Weights of a small GPT-style language model, trained from scratch on English Wikipedia.
Size: 6 heads of 64 (1 for keys and values), vocabulary 4096.
Architecture: RMSNorm before each block, rotary positions, no biases in attention or MLP, untied embeddings.
Training: 625M tokens, 4770 steps.
Each number is 128 + 24 x the weight over its row's rms, rounded and kept within 0 to 255. Layers, rows and columns count from 0. The size above them is the row's rms in percent of the matrix's.

# layer 5 attention output (transposed), 384x384, rms 0.0976, rows 4-18,68-82,132-146,196-210,260-274,323-337, columns 64-127
size [101  99 100 103 104  95 107 104 108  98 102 107 110 104 106 104 100 103 108  96 105  93 113 101 105 118 108  98  99 101 103  98  95  97 102  96  99  96  96  97 100  96  99  98  97  99  98  98 101 102  97 107 100  99  95  99  98 101 102  97  97  97  95  97 101  98  97  97 107 101  97  94  98 101 102 103  94  98  99  93 100  97  95 106 102 100 103  95 101  95]
[[ 99  69 106 123 146 139  99 144 144 161 177 112 168  95 134 133 122 127 125 150 109 113 135 147 104 141 109 143 100  98 107 124 143 111 136 133 151 130 110 169 128 162 103 175 139 101 115 109  86 124 122 131 108 114  96  88 133 117 131 120 118 135 167 140]
 [147 149  78 151  99 118 114 150 150  83 143 113  99 128  81 126 123 163 111 144 104 111 134 160 153 107  94 138 179 114  96 129 145 108 139 152 144 165 168  84 120 110 149 106 153 131 124 149 188 131 124 136 131 105 141 137  91 167 179  95 123 145 129 164]
 [142 115 121 122 148 128 135 153 130 111 131 115 103 122 121 123  94 139 117 114  70  97 122 125 127 115 130 122 106 106 139  97  93 112  85 131 155 124 131 109 117 130  98 119 136 106 153 157  90 172 124 136 151 140 108 140  95 123 136 140 159 116 120 126]
 [138 110 125  86 170 125 127 142 110 142 123 126 106 153 122 154  87 144  82 117 124 143 124 158 103 125 129 129 147 133 142 139 165 115 118 160  66  77 125 151  60 131 143 130 134 113  99 134 126 162 186 103 151 122 154 127 165 126 112 121  86 156 131 162]
 [156 183 131 117 101 145 152  80 119 155  95 158 160 145 152 116 132 104 100 161 101 135  95 125 122 154 110 161 150 177 101 111 135 142 124 145 142 129 154 120 131 126 120 154 129 164 148 150  89 161 108 128 140 129 125 144 111 168 132 106  89 138 119 134]
 [101  88 121 108 119 132 106 150 108 114 137 164 137 123 109 115 128 171 116 134 136 131 122 113 100  88 134 143 126 175 138 128 128 119 137 101 146 134 152 162 158 145 116 153 128 117 124 108 107  93 152 135 123 124 110 116  81 138 101  99 131  98 110 139]
 [144 190 148 113 124 111 155 115 169 174 167 127 109 160 132 115 138 166 112 175  94 138 126 147  89 122 119 120 118 126 123 141  99 161 127 103 111 110 125 170 146  89 138 128 155 119 151  96 213 154 125  77 145 143 111 163 167 123 153 137 125 145 160 121]
 [135 123 127 131 134 170 155  47 129 149 158 130 111 115  76 100 136 134  92 119 157 137 157 172 132 116 107 141 140 147 122 133 127 127 155  79 140 119 138 154 115 135 117 106 119 108  82 143 157 159 123  99 135 101  98 130 123 112 137 127 111 126 128 141]
 [129 138 150 116 111 143 141 135 136 141  85 137 146 114 108 100 191  92 165 164 167 163 150  87 145 140 134 106 117  97 100 154 125 122 137 136 129 125 110 181 111 147 113 131 163 115 144 136 147 125 170 141 152 111 152 127 159 137 138 130 100  95 151 106]
 [115 130 110  87 136 140 121 114 119 131 131  95 145 150 148  87  99 168  94 114 176 121 117 131 141 103 152 109  89 107 103 134 123  96 172 124 144  90 136 153 114 143 121 136 105 147 140 142 121  94 174 144 140 137  88 150 123 116 128 127 121 128 122 111]
 [100 152 160 169 146 159 157 121 178 160 167 135 115 159 148 105 107 114 152 101 161 121 111 128 130  92 159 101  92 115 148 123 126 129 141 107 151 147 130 123 127 101 118 124  90 142 126 123 133 139 123 106 107 141 139 118 153 148 133 137  91 116 139  95]
 [130 128 139 115  92 118 113 126  94 108 118 136 143 164 148 138 157 157 129 136 169 146 116 107 164 139 139 147 148 131 131 102  66 137  84  73 103 127 122 148 108 183 137 126 151 163 113  81 139 147  71 116 130 119 189 122 106 141  85 128  98  97 107 130]
 [110 151 153 156 152 153 166 114  97 127 124 162 165 150 164 109 123 140 156 109 132 115 129 114 166 111 114 128 126 118 163 141  97  85 140 145 133 151 115 188  67 137 178 154 151 136 121 122 117 131 124  64 141 140 112 152 130 162 138 140  99 168 142 112]
 [144 148 119 115 115 101 162 157 141 146 164 175  97 159 107 141 123 122  97 105  88 153 109 172 102 142  98 139 166 108 128 124 124 142 125 145 107 100 132 112  93 185 115 141 129 140  87 112 146 129 161 141 143 124 131 131 144 127 121 170 150 155 131 128]
 [110 140 163  98 148 141 162 118 169 107 114 155 137 110 128  92 112 130  88 175 100 108 156 181 113 151 158 124 122 121  70 163 117  88 109 135  92 115 125 118 115 144  82 120 150  97 119 125  64 123 125 135 107 117 121 151 136 132 120 137 120 126 148 102]
 [ 95 150 140 117 125 137 148 117 132 166 123 146 174 112 183 115 111  69  64 118 147 105  76 163 120 119 136 110 144 122 180  94 153  91 115 161 138 120 122 174 163 148 140 104 118 141  91 146 108 144 133 122  88 127 151 145 102 144 131 139 110 129 137 161]
 [137 160 126 135 132 155 149 105 122 164 150 134 151 114 120 139 135 133 106 126 142 113  77 120 116 133 105 123 123 141 126 163 162 103  77 155 170 138 135 102 139 101  99 112 104 127 131 118  77 176 147 119 115 145 179 142  63 122 141  97 124 131 165 108]
 [139 107 116  84 117 184  77 153 152  82 163 160 140 146 114 135 145  91 107 136 182 140 170 145 104 149 123 134 110 108 116 102 139 155 103  71 138 124  88 164 110 138 113 113 168 106 121 139 111 157 144 127 149 128 101 117 126 107 134 122 142 130 133 107]
 [137 139 143  83 153 131  52 184 159 100 101 133  81 168 111 142 120  73 128 129 141 161 136 144 111  93 110 143  99 108 143 109 173 176 167 151 145 141 133 124 114 107 125 129 141 140 144 137 100 120 153 137 148 109 116  99 108 152  89 149 157 145 130 111]
 [107 171 124  98  98 140 117 143 100 142  76 150 118 157 111 126  98 143 115 113 134 118 134 116 129 161 130 143 131 149 142 102 155 143 149 172 144 149 166 161 121 118 170 134  81 143 112 110 144 101 124 128 135 110 147 125 117 133  93 115 112  84 118 119]
 [100 144 109 122 126 150 186 128  92 114 133 120 140 124 160 132 149 120 110 141 155  98 155  80 135 117 146  82 176 138 146 135 125 100 134 142 106 130 136 125 179 158 147 110 125 143 123 119 155 133 107 152 131 145 149 158 140 105 159 140 142  93 163 141]
 [165 122 129 123 152  79 116 109 135 129 121  93 110 126 132 104 134 109 129 118 126 153 141 141  75 125 105 110 124  93 165 102 138 153 119 139 138 143  84 173 116 116 113  81 210 116 126 131 166 111 149 102 149 112 132 141 149 127 146 146 148 150 140 135]
 [142 131 133 160 119 169  98 158 147 114 135 139 138 113 132 152 137 150 145 150 106 147 123 114 161  89 116 108 117  94 125 155 110 166 136  83 127 140 109  95  68 121 152 140 149 109 188 152 149 165  99 140 177 129  92 109 126 147 107 130 131 137 133 110]
 [127 174 132 127 102 181 162 162 178  72 101 170 160 127 152 129 155 131  82 113 145  92 133 104 130 119 132 127 136  90  79 110 111 143 145 132 150  85  90 138 141  87 141 105 161 113 155 137  98 136 145 151 131 124 124 149 135 114 164 153 151 114 149  82]
 [136 148 125 108 133 119 128 150 134 127 115 183  91  84 107 110 100 118 162 163 110 118 140 114 116 139 125 127 154 126  75 132 154 120 186 192 122 129 156 126 126 122 136 128 140 124 120 162 104 152 152 157 141  95  93 125 178 110 117 111 113 124 140  70]
 [129 117 132 129 124 149 117 139 134 160 165 154 107 165 142 128 114 137 119 144 138 129 171 118  87  99 100 138 135 136 160 156 127 126 133 154 133 153 136 103 137 131 134 122 130  61 150 177 131 139 114 143 123 147 138 101 119 114 122 138 155 117 134 147]
 [142 131 129 146 118 113 124 157 109  90 127 159 180 109 125 122 138 104 112 144 124  97  97  92 149 172 158  86 134 141  41 122 155 129 137 131 121 103 134  96 112 116 121 161 122 120 138 145 128 162 109 134 148  96 143 151 149 139 150 177 110 176 133  94]
 [121 122  87 133 106 127 119 131 109 159 110 138 133 132 134  73 101 100 179 106 149 113 156 110 184 166 143 145 145 121 143 124 161  92 188 147 117 119 139 139 145 142 122 130 105 141 173 109 153 115 134  93 111  82 102 108 120 126 100 108  95 154 133 128]
 [151 164 123 120 145 119 155 125 104 127  93 127 107 120 130 141 101  93  92 129 146  63 104 127 105 127 101 121  86 121 116 108 154 159 119 148 162 167 136 135 167 126  76 125 155 117  51 120  95 114 124 131 129 129 134 124 105  97 138 143 159 116 111 184]
 [114 112 155 169 156 132 127 152 117 139 133 151 105 135 115 128 127 112  60 163 124 139 154  47 148 106 141 139 113 164 147 171 163 153 125 151 141 159  97 134 134 138 108 129  80 124  96 119 119 168 113 107 129  74 141 114 110 133 191 167 111 104 164 112]
 [ 84 123 148 129 124  93 140 139 111 137 172 124 124 110 111 199 126 132 134 116  92 121 104 194 125 132 124 150 103  95 121 135 110 137  77 143 119 115 132 181 119 163 123 133 152 142 123 135 122 145 133 102 115 104  88 110 118  97 137 130 123 131 202 151]
 [149  98 100  93 100 116 111 124 135 107 131 124 120 167 141 113 150 107 131 159 147 139 131 140 138 130 139 106 147 104 121 139 131 117 169 106 154 129  91  83 148 110 144 147 127 155 126 146 127 138 157 130 103 125 139  95 133 166 137 180 163 113 165 121]
 [140  93 100  97 106 115 150 143 137  93 132 135 107 148 134 134 131 130  84  94 105 101 149 119 152 140  92 119 128 154 100 139 101 177 128 122 160 105  86 115  68 148  89 136 136 116 148 140 135 175 112 137 124 133 123 173  71 138 143 127 172 113 144 104]
 [146  96 126 159  88 120 134 135 122 129  71 132 132 123 171 164  68 115 127 105 159 128 127 114 100 133 141 144 118 148 140 127 139 157 140 135 139 147 134 131 136 132  94 102 127 132  58  84 128 120 194 147 124 107 150 138 123 116 104 143 112  81  91 148]
 [156 162 130 144 114 151 128 102 125 124  93 131 110 137 139 128 102 116 116 168 116 134  94 165 139 152 124 154 124 158 128 113 141 135  96 125 138 109 159 126 139  74 161 134 159 103 103 123 137 102 144 111 149 125 137 116  92 131 125 111 140 105 107 153]
 [119  88 117 104 110 101 112 148 148  88 159 183 133 125 141 134 141 122 109  86 163 170 147  93 119  89 111 149 114 101 117 130  90 108 149 157 155 153 102 132 152 110 122 162 122 159  87 186 139 155 151 134 143 119  78 150 151 121 162 112 161 131 143 125]
 [113 192 159 149  92 100 146 117 155 142 132 122 134 171 132 149 112 135 114 162 147 125 110 162 102  83 149 119 107 136 112 163 114 171  78 124 102 136 120 144 144  96 185 164 140 102 146  89 200 109 151 119 138 150 136 160 145 111 157 149 130 138 121 109]
 [112  78 141 128  98 185 133  70 141 125 119 148 125 112 123 134 154 155 168 120 112  77 126 136 118 115 123 126 163 142 152 107 112 176 176  69 107 156 163 148 126 134 114 121  85 106 156 150 118 169 110  95 143 122 122 122 128 142 125 143 128 137 107 119]
 [104 139 148 125 110 173 103 145  91 140 117 125 152 133 125 143 145  73 166 159 172 124 116  49  99 160  98 101 130 131  85 120 100 107 122  94 126 123 159 136 159 125 131 151 125 133 101  92 151 147 138 174 151 140 151 172 134 154 162 121 147 155 153 114]
 [104 144 152 141 146 158  81 133  87 134  62 140 143 137 108 128  96 120 141 115 151 129 105 120 122 140 130  93  96 104 138 128 130 143 144 137 171 111  77 139 150  98 107 119 118 141  89 159 136 116 163 119 115 102 125 174  58 132 189  92 141 144 109 120]
 [112 133 175 100 139 163 146 161 175 151 116 100 121 136 136 152 100 106  98 119 113 113 130 128 147  86 106 104 144 135 143 132 119 129 120 144 120 140 149 141 142 101 136 137 121 149 134  92  67 119 110 134 126 124 149 127 140 154 141  78 127 120  94 113]
 [142 107  89  92  85 102 134 154 148 181 113 113 158 146 131  87 116 114 162 122 129 134 113  95 176 164 104 138 168 133 106 117 109 125 110  92 138 130 117 124 136 120 127 112 157 136 106 108 167 135  98 133 132 111 129  90 130 124 138  65  92  46  98 122]
 [137 177 133 153 155 133 131 120 108  76 102 206 136 157 147 120 116 123 167 126 117 120 115 134 127 117 102 156 108 134 150 142 154 125 131 148 155 133 112 171  96 117 172 156 129 100  84 152 151 116  94 109 119 126 163 131 111 107 159 130 163 150 109 151]
 [124 119 104 138 173 109 140 104 129 141 164 143 158  76 145 123 119 103 104 116 117 122 111 158 164 122  87 119 129 122 168  98  97 149  85 112  78  95 149 153 172 129  97 136 112 173  97 136 119 148 143 152  85 123 117  96 157 148 135 190 110 126  99 138]
 [102 107 130  98 190 132 141 156 138 127 118 173 134 121 130  97 129 142 132 149 127  96 162 131 121 120 131 123 132 131 128 156 123 109 131 125 124 181 109 137 142 115 128 107 167 135 139  96  68  97 163 112 110 112 136 134 164 139  93  91 146 107 153  89]
 [114 117 133 132 158 109 119 132  79 102 147 108 141  84 119 137 138  90 116  82 156 120 180 175  97 143  96 167 150 137 109 113 146 174 162 166 127 114 128 128  88 112  87 177 108 134 158 119 103 100 170 149 125 136 174 129 102  92 124 151 141 146 111 106]
 [148 120 159 143 104 114 138 126  92 147 140  97 123 141 103 114  89 115 159 133 131 148 129 158 160  75 102 128 142 106 162 124  95 125 112 178 135  88 118 130 116 122 137 164 110 147 107 149 124 115 154  64 122 155 100 121 137  86 135 135 149  74 144  97]
 [143 127 109 141 144 159 135 105 160 136 173 143 179 133 165 138 113 196 158 157  96 156 141 146 101 108 137 152 128 141 140 129 110 137 149 116 119 169 118 112 125 112 117 160 133  88 155 144 114 149 123 127  83 120 151 131 127 170 193 144 127 130 157 171]
 [123 118 161 178 147 135 127 148 105  96 115 137 136 108 129  87 138 154 176 127 127  89 148 116 140 118 127 120  97 150 154 182 129 134 114 115 126 146 135 117 133  99  92 142 134 144 114 107  92 120  89 122 115 133 140 127 155 148 135  83 144  67 145 161]
 [ 91 108 134 166  97  92 133 115 111 120 115 166 125 168 117 101 129 131 154 120 133 124 146 165 154 109 140 121 147 150 134 132 161 137 137  96 118  75 162 101 159 112  99 102 104 125 100 155  89 158 167 101 168 124 144 128 128 144 142 112 137 112 124 117]
 [117 119 149 133 139 136 103 112 123  82 104 150 127 181 138 153 134 160  91  98 138 123 100  85 135  95 121 105  85 124 121 155 139 134 123 134 168 121 141 106 153 102  93 137 152 135  87 101  97 118 106 121 123 100 149 156 117 120 152 118 150 133 107 113]
 [127 144 160  85 112 107 110 178 128 132 106 152  98 147 142 129  97 149 131 136 106 135 152 177 117 142 100 152 138 134 115 125  85 141  91 138 131 173 187 105 102 107 150 161 111 133 134 125 124 189 147  92 149 166 118 105 153 112 168 109 143 149 115  96]
 [152 109 136 146 141 161 135 105 145 128 102 173 165  87 123 121 126 121 129 125 114 126 118 136 161 140  95 142 178 122  96 123  96 140  74 134 169 169 152 128 187  98 142 142  99 142 148 112 102 141 120 114 120 126 145 149 113 171 162  78 115 123 105 135]
 [ 94 133 143 119 145 131 135 122 158 144 158 115 111 111 126 131 161 118  91 135 147 187  82  90 110 162 138 125 206 120 131 104 126 116  92 122  95 118 140  89 143 106 109 109 119 176 131 123 120 133 110 145 105 125 107 113 152 104 164 127 152 188 131 147]
 [145 137 146 115 140 146  59 135 138 147 117  98 135 139 166 110  96 152 122 138 134 119 145 141 116 143 122 100 115 117 150  83 129 119 147 131 116 129 159 134 163 104 162 118  50 111 115  82 168 120 100 120 132 129 110  90  90 144 142  83  83 160  80 139]
 [147 157 152 112  82 126 151 118 139 110 121 146 101 109 109 133 133 107  83 118  97  96 102 143 139 123 131 116 134 113 106 106 123  89 127 133 123 134 142 101 122 137 139 153 102 157 135 129  85 132 158 130 140  91 105 115 107  81 140 163 119  85 144  96]
 [124  96  88 153  85  91 147 131 135 149 156 130 114 104 139 151 144 135 118 111 158 102 108 108 148 117 106 154 148 103 156 108 117 113 107 137 114 148 119  97 141 117 167 113 138 113 122 160 116 162 134 173  86 183  89 108 150 114 138  98 126 115 115 120]
 [111 102 190 142 120 133 163 136 136 105 128 169 134 148 164 123  81 140 135 115 119 181 136 128 105 150 136 122 173 109 164  99  76 156 106 137  66 133 109 106 117 116 133 117 141 109 149 128 163 108  98 126 153 137 122 114 170 132 125 157 130 108 165 104]
 [ 91 122  92 116 111 142 121 136 111 111 168  84 140  74 120 113 153 145 107 154 127 146 119 140 167 119 133 120 123  70 167  86 109 147 113 131 107 132 133 132 135 107  98 149 137 120 118 124 103 124 116 111  97 175 103 111 107 147 164 162 124  97 136 111]
 [ 92  85 135 112 152 138 143 132 106 123 114 112 118  94 151 127 134 163 137 136  89 140  99 144 109 167 173 105 156 147 117  94 120 146 133 151 128 134 108 139 128  95 133 139  89 165 141 145 123  90 120 106 140 144 157 150 173 133 136 130 157 146 149 151]
 [127 141 118  83 138 116 138 122 146 118 108 129  90 154 154  95  90 163 115 152 148 119 148 124 114 106 151 133 120 167 146 137  89 154 131  80  72 152 143  94 103 102 105 112 128 152 141  77 138 107 128 143 128 141  96 140 154 186 141 116 140  91 137 122]
 [ 51 122 167 120 140 112 127 174 130  99  46 147 150 111 151 133 126 141 132 131 161 125 164  68 121 146 142 160 104 146 133 103 110 103 147 111 133 123 124 140 125 134 166 127 127 125 171 131 104 106 123 150 129 142 106 102 139  80 121 126  91 153 125 127]
 [125 139 131 105 170 103 111 103 122 162 124 121  81 128 141 120 123 113 108 130 145 100 111 104 108 139 112  97 132 142 155 163 147 140 151 141  79 150 148 152 160 127 152 133 114 129 131  65 113  91 136 108  96 128 150 149 131 121  92 148 105 106  93  98]
 [ 96 137 111 134 151 147 115 143 124 136 156 114 149 106 133 100 131 154 146 109 144 132 176 156 123 172 105 104 122 136  99  86 128 156 100 130 141  86  96 122 136 107 152 148 141 120 140 157 169 127 147 178  93 178  87 101 118 118 123  89 149 148 108 108]
 [129 135 139 121 140  85 133 184 132 116 148 125  78 134 149 163 180 134 133 132 144 158 120 142 142 102 115 127 110 121 143 118 131 122 144 118  94 120 125 119 101 141 105 123 134 159 122 114 178 130 119 133 107 118  82 114 152 178 108 131 102 148 129  97]
 [147 141 177 138  84 117 132 111 110 156 111 118 141 113 123 146 117 132 176 121 109 152 120 159 155 120 148 109 132 127  94 115 130 128 127 110 111  90 116  97  91 112 120 110 151 118 110 165 126 122 110 179 119 153 121  96 135 118 119 144  95 137 116 101]
 [129 109 130 154 145 125 123  97 122 115  98 150 139 120 136  93 139 158 136 148 129 123 148  95 132 125 153 137 147 150 110 121 164 149 152  64 156 144 184 135 132 154  98  67 109  97 134 171 104 110 127 110 150 139 144 125 134 172 117 126 152 109 119 113]
 [141  85 127 118 129 108 106 150 148 109 101 115  98  99 115 132 139 114 119 145 104 129 130  99 109 139 117 130 124 133 106 159 144 119 125 132 183 136 129 137 129 129 107 115 110 146  97  88 129 111 126  96 126 133 188 147 150 162 195 128 152 135  78 126]
 [123 113 121 152 134 145 129 130 126 145 153 129 135 149 136 149 131 172 155 107 115  98 155 196  95 105 157 173 132 126 177 101 111 112  68 160 174 128 141 140 125 119 112 167 116  86 163 146  99 100 117 140 105 121 132  82 117 126 146 136  99 130 121 155]
 [148  88 145 137 133  85 130 128 144 117 125 137 130 160 134 114 180 158 107 135 158 154 135 150 147 112 182 100 140 150 149 125 136 156 102  60 128 128 108 109  94 134 115 140  99  98 192 136 109 111 141 132 143 133 120 115 141 111 117 143 147 119 137 113]
 [122 118  97 126 143  97 125 120 129 116 113 103 147 113 100  88 111 110 155 141 129 137 125  88 158 176 137 128 113 113 108  87 116 129 129 154 136  82 114 150 133  93 130 110 169 163 104 174 112 133 135 131 109 128 116 140 107 139 120 120 129 143  87 135]
 [115 154 158 165 179 147  92  92 156  97 107 113 138  99 108 133  97  87 147 116 149 115 112 163  83 106 131 166 100 153 108 145 158 118 173 146 126 141  90 140 148 100 116 163  72 127 141 146 141 101 151 115 103 127 121 111 128  93 123 136 147 129  95 113]
 [ 96  93 116  90 165  59 105 150 143 143 111  73 146 114 148 106 168  60 139 177 143 132 143 121 108 124 112 126 119 154 136 110 143 149 127 151 147 115 110 118 129 114 125 144  86 109 112 117  57 111 136 124 112 143 138  91 133 142 127 127 128 103 105 118]
 [129 122 139 169 142 135 101 114 144 142 113  76 121 157 111 128 150 122 152 149 126 127 121 140 141 107 162  98 155 129 138 127 120 130 107 137 150 151 113 112 111 129 142 150 126  92 157 120 125 135 105 126 106  79  69 151 114 140  86 118 101 117 156 116]
 [137 135  89  93 141 145  94 140 130 140 187 132  95 133 103 111 122 148 187  94 160 147  86 176 146 129  62 164 178 126 165 116 128 139 136 112 140 103 159 133 130 138 140 105 136 121 111 107 135 140  92 184 182  98 127  79  96 125 114  98 122 159  87 127]
 [ 75 147  75 170 162  95 131 110 133 172 173 131 124 112  90 125 158 114 144 127 111 172  82  92 119 166 142 110 110 161 156 149 120 132  97 128 167 126  99 114 141 162 134 134 141 152 126 124 127 134 144 141 122 146 119 107 116 130 147  72 180 119 110 158]
 [ 96 113 121 149 118 122 118 126 103 172  87 135 155 122 128 139 113 153 104  90  90  79 173 113 142 130 136 160 148 132 145 183 131 147 114 143 161 105  95 162  92  93 122 129 151 125 106 132 118 104 121 118 105 122 174 159 155 149 149 101 127 117 152 154]
 [108 103 116 129 151 136 167 108 127 168 133 158 143 119 106 124 139 101  88 116 131 140 102 142 116 148 127  94 102 108  83 107 127 145 158 120 120  90 134 119 116  98  85  92 144 124 113 121 119 107 125 142 132 133 109 113 132  95 136 154 137 108  53 154]
 [144 153 113 175 161  97 142 107 108  96  98 129 139  86 118 156  89 132 107 121 144 167 129 145 104 112 119 174 150 157 133 115 115 149 117 102 168  82 162 172 142 115 131 154  86 146 116  89 141 119 134 143 125 136 129 155  85  97 146 110 114 110 147 136]
 [127 136 141 144 123  69 147  88 147  82 121  86 176 115 125 111 151 123 126 114 148 120 155 115 149 146 123 115 115 109 112 135 130 154 109 121 141 151 159 127 134 102 155 109 156 134 157 139 117 127  64  80 140  96 107 153 109 145 114 139  88 115 120 124]
 [104 112 136 135 122 147 121 118 169 156 141 115 104 106 128 123  76  83 145 127  82 135 179 160 184 121 159 144 146  92 138 142  97  81 124  90 120 114 106 159 141 146 130  98 142 126  94 115 104 134 118 110 120 119 106 136 110 110 148 149 135 104 139 181]
 [160 120 138 108 106  95 151 102 122 138 160  81 145 115  98 135 140 102  84 121 134 144 115  99 121 108 146 128 166 111 112 176 125 143 123 133 130 138 139 132 128 113 117 116 151 127 153 144 129 165 129 125 119 121 143 171 171 111 162 117 145 159 100 137]
 [102 112 107 108 153 133 108 138 128  97 130 116 162 158 117 156  90 133 141 108 133 136 145 120 172 149 130 144 113 114 113 117 124 138 162 108 129 112 105 115  85 120 118 135  95 167 103 112 127 114  97 151  86 165 100 126  92 126 112 121 107 124 134 128]
 [137 162 163 150 106 114 176 116 113 128 116 170 156 162  86 137 133 140 149 148 162 116 160  84 102 165 116 113 112 153 121  91 106  95 132 137 159 143 136 108 147 104 105 137 142 164 128 106 110 111 127 158 110 111 156 117 128 134 135 125 169 107 141 156]
 [126 132 142  97 138 145 101 129 116 151 148 116 148 145 134 147  99 123 148  93 142  77 153  91 129 117 138 146  86 129  97 140 140 122 106 118 124 138 141 154 126 192 146  95 183 130 111 167 117 151  98  77  77 107 103 109 123  98 105 119 136 156 110 164]
 [115 102 112 112 132 129  79 123 130  97 116 131 154 127 123 136  98 119 108 145 148 136  69 135 117  90 131 126  81  95 116  98  92  88 119 125 122 134 122 109 128  98 146  97 103 123 119 119 102 146 128 154 135 119 116  90  96 150 176 176 123 130 140 176]
 [135 123 123 140  76 124 139 123 120  70 115 122 151 132 141 162 143 185 121 152  83 144 111 119 122 148 153 147 121 159 130 155  88 133 141 131 163  73 154 138 117 158 175 115  97  99  95 141 109 134 151 127 145 182 128 140 103 133 113 142 133 141 173 143]
 [119 146 158 122  92 118 107 109 112 134 160 156 107 162 152 139 115 148 111 124 160 137 103 129 124  79 122 141 149 122 127 117 163  63 124 103 110 126 138 116 103 132 169 103 108 106 182 130 153 141 143 143 179 135 137 140 152 189 156 106 143 114 128 106]
 [168 126 159 109 127 162 139 110 126 132 137 136 131 138 101 115  98 159  83 147 112 114 119 129  79 109 153 139 130 144 140 128 174 112 121 115 115 119 138 123 133 137 131 111 138 128 169 119 177 138 138 109 145 137 145 142 117  78 128 121 119 116 105 137]
 [122 142 129 148 156 144  79 117 145 139 118  99 132 145 138 122 113 168 144 143 114 128 125 121 132 139  95 151 174 117  95 151 135 116 124 143 103 190  85  70 105 118 165 148 121 145 149 137 137 111 100 134 124 135 145 105 140 152 137 142 115 147 140 117]]
# layer 5 attention value, 64x384, rms 0.129, rows 4-18, columns 64-127
size [103  96  96  99 103  95 101 108  98 103 106 100 100 101  97]
[[ 89  70 123  83 170 153 142 115 144 152 126 130 151  80 138 145 127 133  65 105 114 125  94 160 140 166 137 115 119 142 112 140 134  86 176 159 135  85  97 133 149 124 125 147 127 118  79 147 108 151 103 125  73 133 129  81 113 108 138 124 128 104 167 138]
 [162 156  91 141  74 102 112 120 138 106 145 157 153 122 119 138 111 135 171 171 120  89 143 166  98 165  84 100 112 110 165 166 149 103 115 137 105 155 140  72 157  98  87  81 110 123 119 110 106 162 125 126 126  86 141  99  87 123 159 129 112 106 163 125]
 [149 108 128 137 168 190 108 153 165  95 134 120 127 107  93 137 126 139 147 121 131 103 120 144 121 112 126 121  96 119 103 125 143 169 131 142 138 141 137  69  72 176  98 128 122  88 144 111 116 174 145  69 110 173  89  95 142 101 136 117 158 124 163 123]
 [169 117 148  90 149 111 101 142 104 112 117 137  95 203  98 143 127 108 113 127 126 138  65 126  94  87 156 159 131 109 137 160 134 119 148 153 163 114 141 157  79 136 127 120 103  94 113 118 129 134 178 140 201 112 131 168 155 150  82 129  93 148  99 101]
 [138 141 109 124 114 158 134  55 104 130  98 150 216 160 137 139 117 141  78 116 135  95  99 136 112 162  60 119 138 169 104 115 159 164 119 132 144 136 174 151 129 103 126 158 117 175 114 143 111  92 145 121 148 113 136 159 110 141  90 110 125 113 118 143]
 [ 92 122 138  90 122 112 114 124 136 102 124 165 122 146 161 118 151 118  99 162 144 130 122  53 118 137 110 148 147 143  90 129 152 146 141 113 147 170 126 175 159 124 115 159 142 109 134 130 133 158 119  67 153  83 136 111  99  63 153 129 159 113 137 123]
 [156 115 109 106 105 128 199 104 133 146 151 118 126 103 146 149 144 153 162 180 143 126 125 141 132 118  99  97 142  90 127 116 145 147 102 155 121 140 107 134 146 179 138 140 150 147 135 114  88 121 151  96 173 174 148 138 115 134 118  78 126  93 108 103]
 [100 152 146 120 150 158 111 140 176 131 136 129 152 117 117 145 125 136 140 164 131 129 121 111 131 124 133 120 103  87  87 111 137 144 137  98 143  83 120 112 113 119 112 172 136  61 141 136 101 142  93 136 161  67  96 110 105 145 108 145 125 150 137 130]
 [138 146 159 127 105 113 152 124 133 114 118 159 113  66  83  92 172  99 102 132 164 120 105 120 121 140 111  91 133 111  56 118 162 136 153 134 129 136  95 174 135 130 131 141 163 117 146 146 110 146 140 151 150 147 136 146 140 155 133 163 113 128 131 109]
 [152 160 121 108 101 113 126 110 156 116 102 139 104 128 147 112 119 110 132 161 123 126 176 121 119 142 107  97 107 140 136 134 121 117 191 141 125 178 145 112 105 129 145  85 100 102 133 143 164  84 138 134 133 130 144 120 130  89 134 133 138 193 111 100]
 [154 159 142 105 129 119 113  99 143 163 172 144  92 156 126 149 111 125 121 122 154 170  88 113 108 116  75 145  86 113 127 145 114 112 143 158 109 151 121  80 145 157 103 159 127 128 127  82 124 139  91 108 168 106 147 126 137  80 106 131 139 114 115 170]
 [132 120 114 144  89 122 140 167 121  88 156 141 151 131 141 102 176 122 149 128 157 104 108 109 150 181  92 131 109 102  83 159 155 189 136 127 115 126 136 123 120 145 171 127  91 174 119 127  90 160 112 141 125  88 104 132 132  99  91 158  79 141 114 135]
 [105 131 144 133 148 155 102 138 106 139 108  96 140 115 121  90  90 177 168 124 140 155 135 130 141 159 137  94 137  87 126 141 111 137 131  95 121 178  99 168 103 118 157 150 137 163 127 130 120  96 137 131 110 132 101 176 142 122  83 166 154 179 113 126]
 [151 114 108 120 151 132 158 149 148 134 135 147  93 127 102 146 142 125  97  89 124 102 131 139 114 146  93 167 125  87 111 137 109 151 128 151 157 124 161 123 153 122 122 110 155 109  97 128 128 101 150 163  86 183 143 108 110  99 136 188 151 146 108 162]
 [107 163 127  83 120 114 128 151 201 168 130 156 126 142 138  91 143 106 111 155 139 106 121 169 171 134 157 108  80  96 107 138 149 144 125 133 124 136 106 122 124 150 121 128  54 123 128 121 139 146 148  85 119 140 119 143 110 109  97 115 149 153 146  99]]